config.yaml
n_head: 14
n_kv_head: 1
head_dim: 64
norm_place: "pre"
positions: "rope"
bias: "none"
init_std_o: 0.00434
init_std_down: 0.00267
optimizer: "muon"
lr: 0.00912
decay_fraction: 0.562
decay_shape: "exp"
steps: 6825
Each number is 128 + 24 x the weight over its row's rms, rounded and kept within 0 to 255. Layers, rows and columns count from 0. The size above them is the row's rms in percent of the matrix's.

# layer 6 MLP up, 2368x896, rms 0.0668, rows 422-426, columns 672-895
size [ 99 105  87 106  94]
[[120 131 132 155 143 158 163 116 127 103  99 142 137 205 150 109 149 137 133  85 102 139 111 107 141 154 128 167 120 116 145 107 135 155  96 138  83 168 129 151 109 158  93  86 119 112 122 176 179 170 118 184  92 112 140 136 164 133 123 120  88 156 117 138 113 137 124 105 156 130  76 150 106 114 100  94  83 123 118 153 158 140 152 137 127 147 109 187 118 111  91 127 125 160 166 125 124 106 129  89 105 115 117 113 172  88 102 139 161 126 112 161 125 131 166 126 119 114 133 108 101 137 144  90 124 118 119 132 106 102 124 123  88 137 116  84 140 162  80 134 145 159 155 137 125 153 148 164 127 103 151 115 151 131 157  93 127  78 138  77 105 139 152 108 137 126 141 119 126 143 137  95 117 129 116 146 104 118 147 113 139 114 112 129 161 124 173 116  94 148 143 152 135  83 105 144 139 135 165 171 106 159 124 129 152 141 151 149 125  82 104 184  83 145 121  97 174 108 163  84 134  97 138 109]
 [129 143 120 123 175 138 117 124  96 154 121  82 118  96 177 127 154  89 141 102 103 129 136  98 156 137  95 140 160 146 102 130 160 119 135 113 162 150 119 117 109 100 163 123 145 159 124 125 129 144 139  85 164 126 166 124 159 109 149 133 127  94 166 114 125 121 128 123 125 150 129 101 154 113 131 111 111 159 135 123 195 117 155 131 151  97  91 126 158 149 122 111 154 145 159 134 125  86 123 153 132 176 145 159 112 119 136 137 100 122  78 136 116 118 111 135 149 142 125 143 141 128 102 124  90 133 157  91 120 130 110 146 112 132 124  88  56 152 143 139 166 136 128 167 153 120  99 117  94 113 131 131 107 116 138 128 138 128 132 167 136 157 108 134 142 111  92 117 100  84 123 109 104 134 133 148 131 110 109 140 126 150  79 152  91 139 104 130 165 147 101 138 122 143 131 107 136 129 122 116 117 111 147 170 147 114 115 103 108 121  97 140  93 101 140 122 144  90 139 118 120 177 139 168]
 [111 124 140 136 148 149 141 142 149 122 127 109 141 115 175 120 184 104 147 108 143 123 146 139 126 135  92 154 107 135 148 110 120 120 112 182 147 119 155 137  95 139 124  99 133 113 109 101 117  86  96 107 145  95 126 102 145 117  84 148 104 108  96 141 101 126 123 114  84 105 149 109 116 153  98 112 114 145 164  79 126 111 127 118 197 139 107 148 110 118 130 149 128 131  63 114 128 104 129 120  58 115 108 138 111 155 127  88 144 153 157 130  70 178 114  86 120  85 109 122 122 128 108 169 103 121 115  99 123 141 133 137 125 109 113  89 150 109 131 130 134 144 155 111 168  96  87 141 143 134 155 155 135  79 151 179 120  83 134 179 126 126 137 128 134 109 113 133 140 148 113 150 119 109  64 155 125 149 104 124 156  89  87 115  73 118 112 155  89 147 160 103 136 153 163  91  79 129 104 120 106 120  90  77  92 137  90 116 122 138 132 139  91 122 148 112 120  86 112 138 156  85 155 115]
 [133 147 136 134  97 137 128 102 115 110 122 160 113 199 109 145 138 166  88 137 133 128 177 142 134 158  86 160 118 178 107 109 120 164 166 135 134 101 164 129 129  87  94 190 142 127 121 142 128 151 138 146 118 129 153 136 138 150 127 156  96 181 113  94 178 125 120 109 113 114  81 124 157  97 101 133 123  70 142 105 132 125 122 150 127  69 130 106 179  80 154 125 162 113  91  93 201 129 135 104 149 152  87 131 110 144 124  97 119 115 168 142 113 149 146  82 139 113 132 107  96 149 115 105 127 134 115 119 137 124 145 117 149  98 127 112 139 123 112 104 130 128 158 104 151 145 146 145  86 120 139 145 162 123 197 125 118  94 142 123  90 118 123  98 168 133 155 107 128 121 149 102 112 109  94 138 129 115  94  80 114 136 121 112 132 132  81 131 137 188 105 129 179  96 135 116  88 156 159 124 143 156 125 112 130 126 159 126 144 143 134 139 126 101 129 160 165  88 110 122 142 143 132 128]
 [110 162 129 170 119 119 160 117 158  70  56 114 136 131 129 155 168 115 114 121 115 117 164 131  94 119 130 107  98 128 101 170 121 164 135 117 118 114 155 173 166 118 156 165 116 159  99 109 146 123 127 113 119 107 126 139 151 112 146 136 131 135 128 107 116 110 132 111 118 109 108 137 135 104 115 134 146 134 184 167 135 145 120 159  94 128 101 128  91 144 145 134 135 108 104 154 140 148 126 101 143 115  94 110 118 125 146 156 172 129 170  71 162 158 137 118 117 120 165 117 133  94 108  90 146 145 122 136 122 102 143  88 142 101 119  97 128 141 118 123 113 118 147 127 140 116 138 149 144 134  98 117 131 103 127 133 119 162 162 126 109 136 148  97  97 134  85  92 103  72 125 119 126 127 150 109  94 132 125 128 172 130 136  57  93 137 125 129 116 141 170  58 143 159 125  93 185 133 105 124  97  96 145 127 108 101 128 160 164 153 123 151  88 151 108 140 154 117  95 114 124 129 119  92]]
# layer 6 MLP down (transposed), 2368x896, rms 0.0609, rows 422-426, columns 672-895
size [ 98 100  91 104  95]
[[127 134 110 118 118 138 127 116 128 127 153 152 131 160 119 139 142 115 140 133 143 159 142  90 140  96 153  98 138 116  92 120 138 146 147 144 110 152 113 181 123 151 122  98 125 149 120 118 141 118 132  83 120 103 132 123 151 136  94  89 111 123 100 153 162 112 118 151 117 110 197 134 123 113 128 103 187 125 152 102 116 115 126 149  92 106 112 138 151 139 159 181 144 193 121 131 123 119 128  99 105 157 114 129 141 107 108 136 165 104 124 150 108  82 129  94  86 116 144  99 113 127 112  83 131 118 127 110 118 131 146 137 139  93 143 141 136 128 126 159 138 101 161 123 150 133 122  66  75 106 162 124  82 113 136 118 145 124 125  89 172 119 116  80 138 115 109  83  95 140 101 125 169 144  90 100  87 132 119  97 129 161 162 155 140 197 151  51 133 121 100 144 147 149 123 132 116  75 129 159 137 124 156 130 165 155 106 171 118 143  84 131 161 127 110  92 153 135 121 131 137  80 128 107]
 [ 86 117 117 113 143 128 109 122  98 145 119 104 127 114 112 145  97 119 107 123 124 123 143 148 145 116 147 115 130 141 131 152 137 143 163  94 122 177 171 112 135 144 148 154 133 125 106 133 153 162 100 165 127 149 122 129 103 101 145 130  76 128 167 150 105 124 108 125 147 146 125 123 116 126 163  98 119 122 131 177 149 131 136 119  86 126  59 117 120 125 152 144 112 149 160 134 117 133  97 132  95  94 139 186 134 112  82 110 118 141 147  62 104 133 100 136 124 122 121 140 137 138  89 162 158 138 138 163 101 159 103 124  96 174 110 182 174 125 128 132 126 111 122 145 108 129  96 102 145 120 186  61 116 106  94 115  92 171  94 139 154 125 131 124 156 126 161 105 163  55 148 107 138 152 141 154  93 124 131 122 109 118 166  85 116 126 119 111 100 116 106 119 136 166  95 155 150 152 155 142 179 105 135 140 133 139 151 149 103 136 121 144  92 125 153 115 112 104 109 129 130 173 127 126]
 [118 154  90 100 148 158 123 162 103 140 123 144 137  94 158 179 145  96 113 129 101 123 110 135  99 135 111 141 114  77 142  93 122 105 134 147 151 116 128 123 145 110 109 166 157 103  91 142 106 113 137 153 118 111  91 158 153 126 134 119 178 173 109  95 173 130 166 113 113 140 176  80 120 100 111 117 169 128  75 102 128 120 170 123 120 110 136 172 124 141  85 121 151 191 154 104 110 105 125 109 144 128 165  94 120  71 152 135 129  75 100 151  98 150 114 127 117 113 140 159 148 156 147 116 134 148 149 166 181 139 126 132 140 123 105 143 137 111 107 110  73 114 101 170 156 142 165 126 130 130  83 138 112 140 153  97 140  94  94  86 122 129 119 112 114 134 128 139 149  90 130 128 127 118 135 117 144 113 123 102 127 156 142 114  93  67 103 145 165 128 125 123  93  92 153 139 142 127 132 120 143 149 161 113 134 138 134 149 143 136 139  77  96  94 106 141 159 120 118 131 105 147 144 114]
 [132 144 120 114  85 140 134 128 119 100 132 135 164 121 137 107 129 160 140 117  99 116 102 122 111 149 146 111 124 104 124 159  83 142 107 110 147 131 116 123 145 136 108 117 121  99 114 121 112  93 153 138  76 113 110 159 144 103 114 105 151 137 171 100 126 141 107  98 143 107  96 148 131  99 110 152 127 141 118  99 117 156  98 113 135 113 199  70 140 137 132 175 121 119  96 122 171  99 123 146 149 131 149 119 101 153 136 146 127 150 193 139 114 194 122 108 125  84 122 165 162 165 149 120 153 183 152  86 111 115 151 152 130 101 155 131 188 120 141 168 142 108 113 132 136 130 125 108 108 121 130 161 122 114  82 109 148 131 149 174  94 147 152 135 173 135 107 137 101 135 141 109 100 117 139 166  96  81 112 120 156 106 119 142 110 101 116 121 151 104 131 111  77 117 135 107 138  92 166 175 110 124 179 148 101  85 138 102 124 130 134 133 158 118 193 119 113 124 143 112 142 135 146 124]
 [123 134 156  96 101 145 129 121 152  92 127 136 134 115 115 107 105 104 142 119 119 174 130 138 122  80 114 128 188 137 109 120 140 107 138 127 113 119 163 128 103 140 139 155 103 121 121 118 122 125 141 161 139 134 142 145  86 102  89 112 113 163 142 183 111 167 118 113 118 130 125 152 121 139 157 113 123 153 135 112 111  99 169 141 161 139 153 139 103 150 129 134 186 172 139 134 134 124 180 131 113 122 103 142 171 164 120 148 166 120 152 129 138 204 113 140 123 162 134 105 132 135 163  80 144 145 142 145 174 109 152 104 117 126 127 105 131 130  96 129 114 143  94 131 140 123 119 144 106 166 117 151 154 131 151 169 141 170 114 116 130 129 122  96 143 118  89 113 133 136 129 110 106 124  99 149 139 169 117 114 135 155 131 145 102  79 121 105 108 126 126  96 140 131 148 131 158  97 177 150 122 116 112 162 128 109 151 141 143 104  80 128 102 139 123 143 181 120 185 132 148 122 107 154]]
# layer 6 MLP gate, 2368x896, rms 0.0691, rows 423-426, columns 672-895
size [104  88 103  98]
[[ 54 100 128 109 108 113 122 137 117  94 128 133 102 121 128 148 105 136 128 153 175 143 176 122 145 122 166  87  90 120  97 106 158 119  88 112  95 127 108 156 125 106 130 139 134 142 150 141 201 150 144 156 101 127 102  95 141 143 130 127 129 140  95 117  95 107 134 113 130 105 142 119  69 122 153  90  98 115 136 122 137 120 109 114 150 128 193 158  84 136 104 137 149 150 129 111 118 140 100 145 180 150  80 113 114 164 100  98 155 136 119 179 187 109 131 143 102 138 100 142 139 150 101 127 153 143 117 132 130 100 143 170 135 115 104 143 165 145 136 130 140 109 115 139 133 137 137  89 103 135 103 105 125 156 130 116  99 146 146 112 157 160 132 114 117 149 139 122 160 148 131 158 125 117 126 126 156 123 144 117 149 151 119 131 117 154 121 100 154 124 184 153 168 145 145 168 159 162 150  95  90 177 128 135 103 122 107 139 125 144 134 137 117  92 137 143 110 138 151 137 145 112 177 102]
 [ 99 102 147 133 126 115  88 138 124 135 111 135 116 142 119 110 148 156 131 116 159 138  62 163 116 146 101 201  92 105 114 142 154 125 149 133 130 116  99 128 112 117  77 139 153  71 144 152 143  89 139 131  94 125 161 118 102 104  78 129 126 113 112 149 127 132 106 123 104 121 131 101 113 100 137  98  82 164 115 141 127  95 139 132 140 128  81 117  92 137 120 154 156 163 139 132 104 114 155 122  95 124 105 172  93 105 129 142 135  95 139 121 123 104 141 125 102 182 170  54 119 153 111 104 148 103 144 135 139 147 123 130  92 118 122 128 122  90 123 111 131 140  96 155 104 125 103  90 118 104 153 110 123  93  83 109 138  80 112 121 141 150 147 154 158 164 129 100 125 143 171 147 121 138 145 145 118 126 121 129 124 115 145 156 129 141 130 127 115  84 102 108 123 134 125 121 157 122 123 152 134  79 112 128 111 142 141 124 115  88  66 106 146 161 150 145 145 135  92 142 146 137 142 101]
 [150 137 113  98 147 105 151 124 151 135 126 132 142 154  99 115 128 102 152 129 120 167 124 121 140 140 168 137 133 161 131 119 103 174 151 106 123 109 165 134 157  94 121 104 116 142  95 152 101 113 109 130  90 153 140 160  80 164 167 129 109 156  72 132 138 144 152  95 146 102  62 113 123 137  87 122 112 102 172 118 111 126 109 148  98 154 137 108 139 136  94 158 159 101 137 119 175 104 132 127 116 132 147 129 144 123 119 155 161 153 146 106 177 124 148 136 126 129 106  91 140 128 158 126 156 121 150 117 174 151 113 135 127 116 116 129 138 129 121 137 117 119 125  99 115 139 155 157  97 152 119 150 182 134 117 152  86 102 126  96 118 138 157 171 116 136 159 119 133 130 122 148 133 111 124 154 123 121 128  98 184 122 107 129 164 108 137 129 119 148 175  93 114  89 193 133 109 125 121 129 127 129 163 148 115 124 138 108 107 142 125 139 104 130 143 123 140 149 101 145 125 143 176 113]
 [102 157 143 153 125 117 148 143 119 101  70 159 143 118 107 125 115 158 146 134 130 140 139 131 108  98 103 117  82 105 119 147  92 117 120 138 163  96 141 132 129  93 162 122 142 109 131 128 158 117 136 124 102 126 136 162 135 118  82 155 167 131 137 123 127 115 145 107 119 114 125  83 183 124 157 138 136 101 165 132 165 131 126 126 103  81 113 132 131 129 127 169 178 123 121 150 121 146 127 156 120 117 135 117 142 119 148 147 148 156 153 107 119 181 133 146 122 158 167  89 171 129 136 111  94 102 154 101 111  91 171 124 108  95 166 128  93 137 157 141 163 129  99 149 114 122 150 129 125 117 104 142 129 112 166 141  72 118 117 135 111 149 113 120 144 146 153 113 157 144 116 129  86 134 147  88 134 161 107 114 107 134 121 161 105 122 117 112 141 134 119 133 125 136 124  91 174 172 126 112 145 119 147 178 163 110 128 114 110 128 117 140 122 134 144 148 121 128 109 134 124 144 127 145]]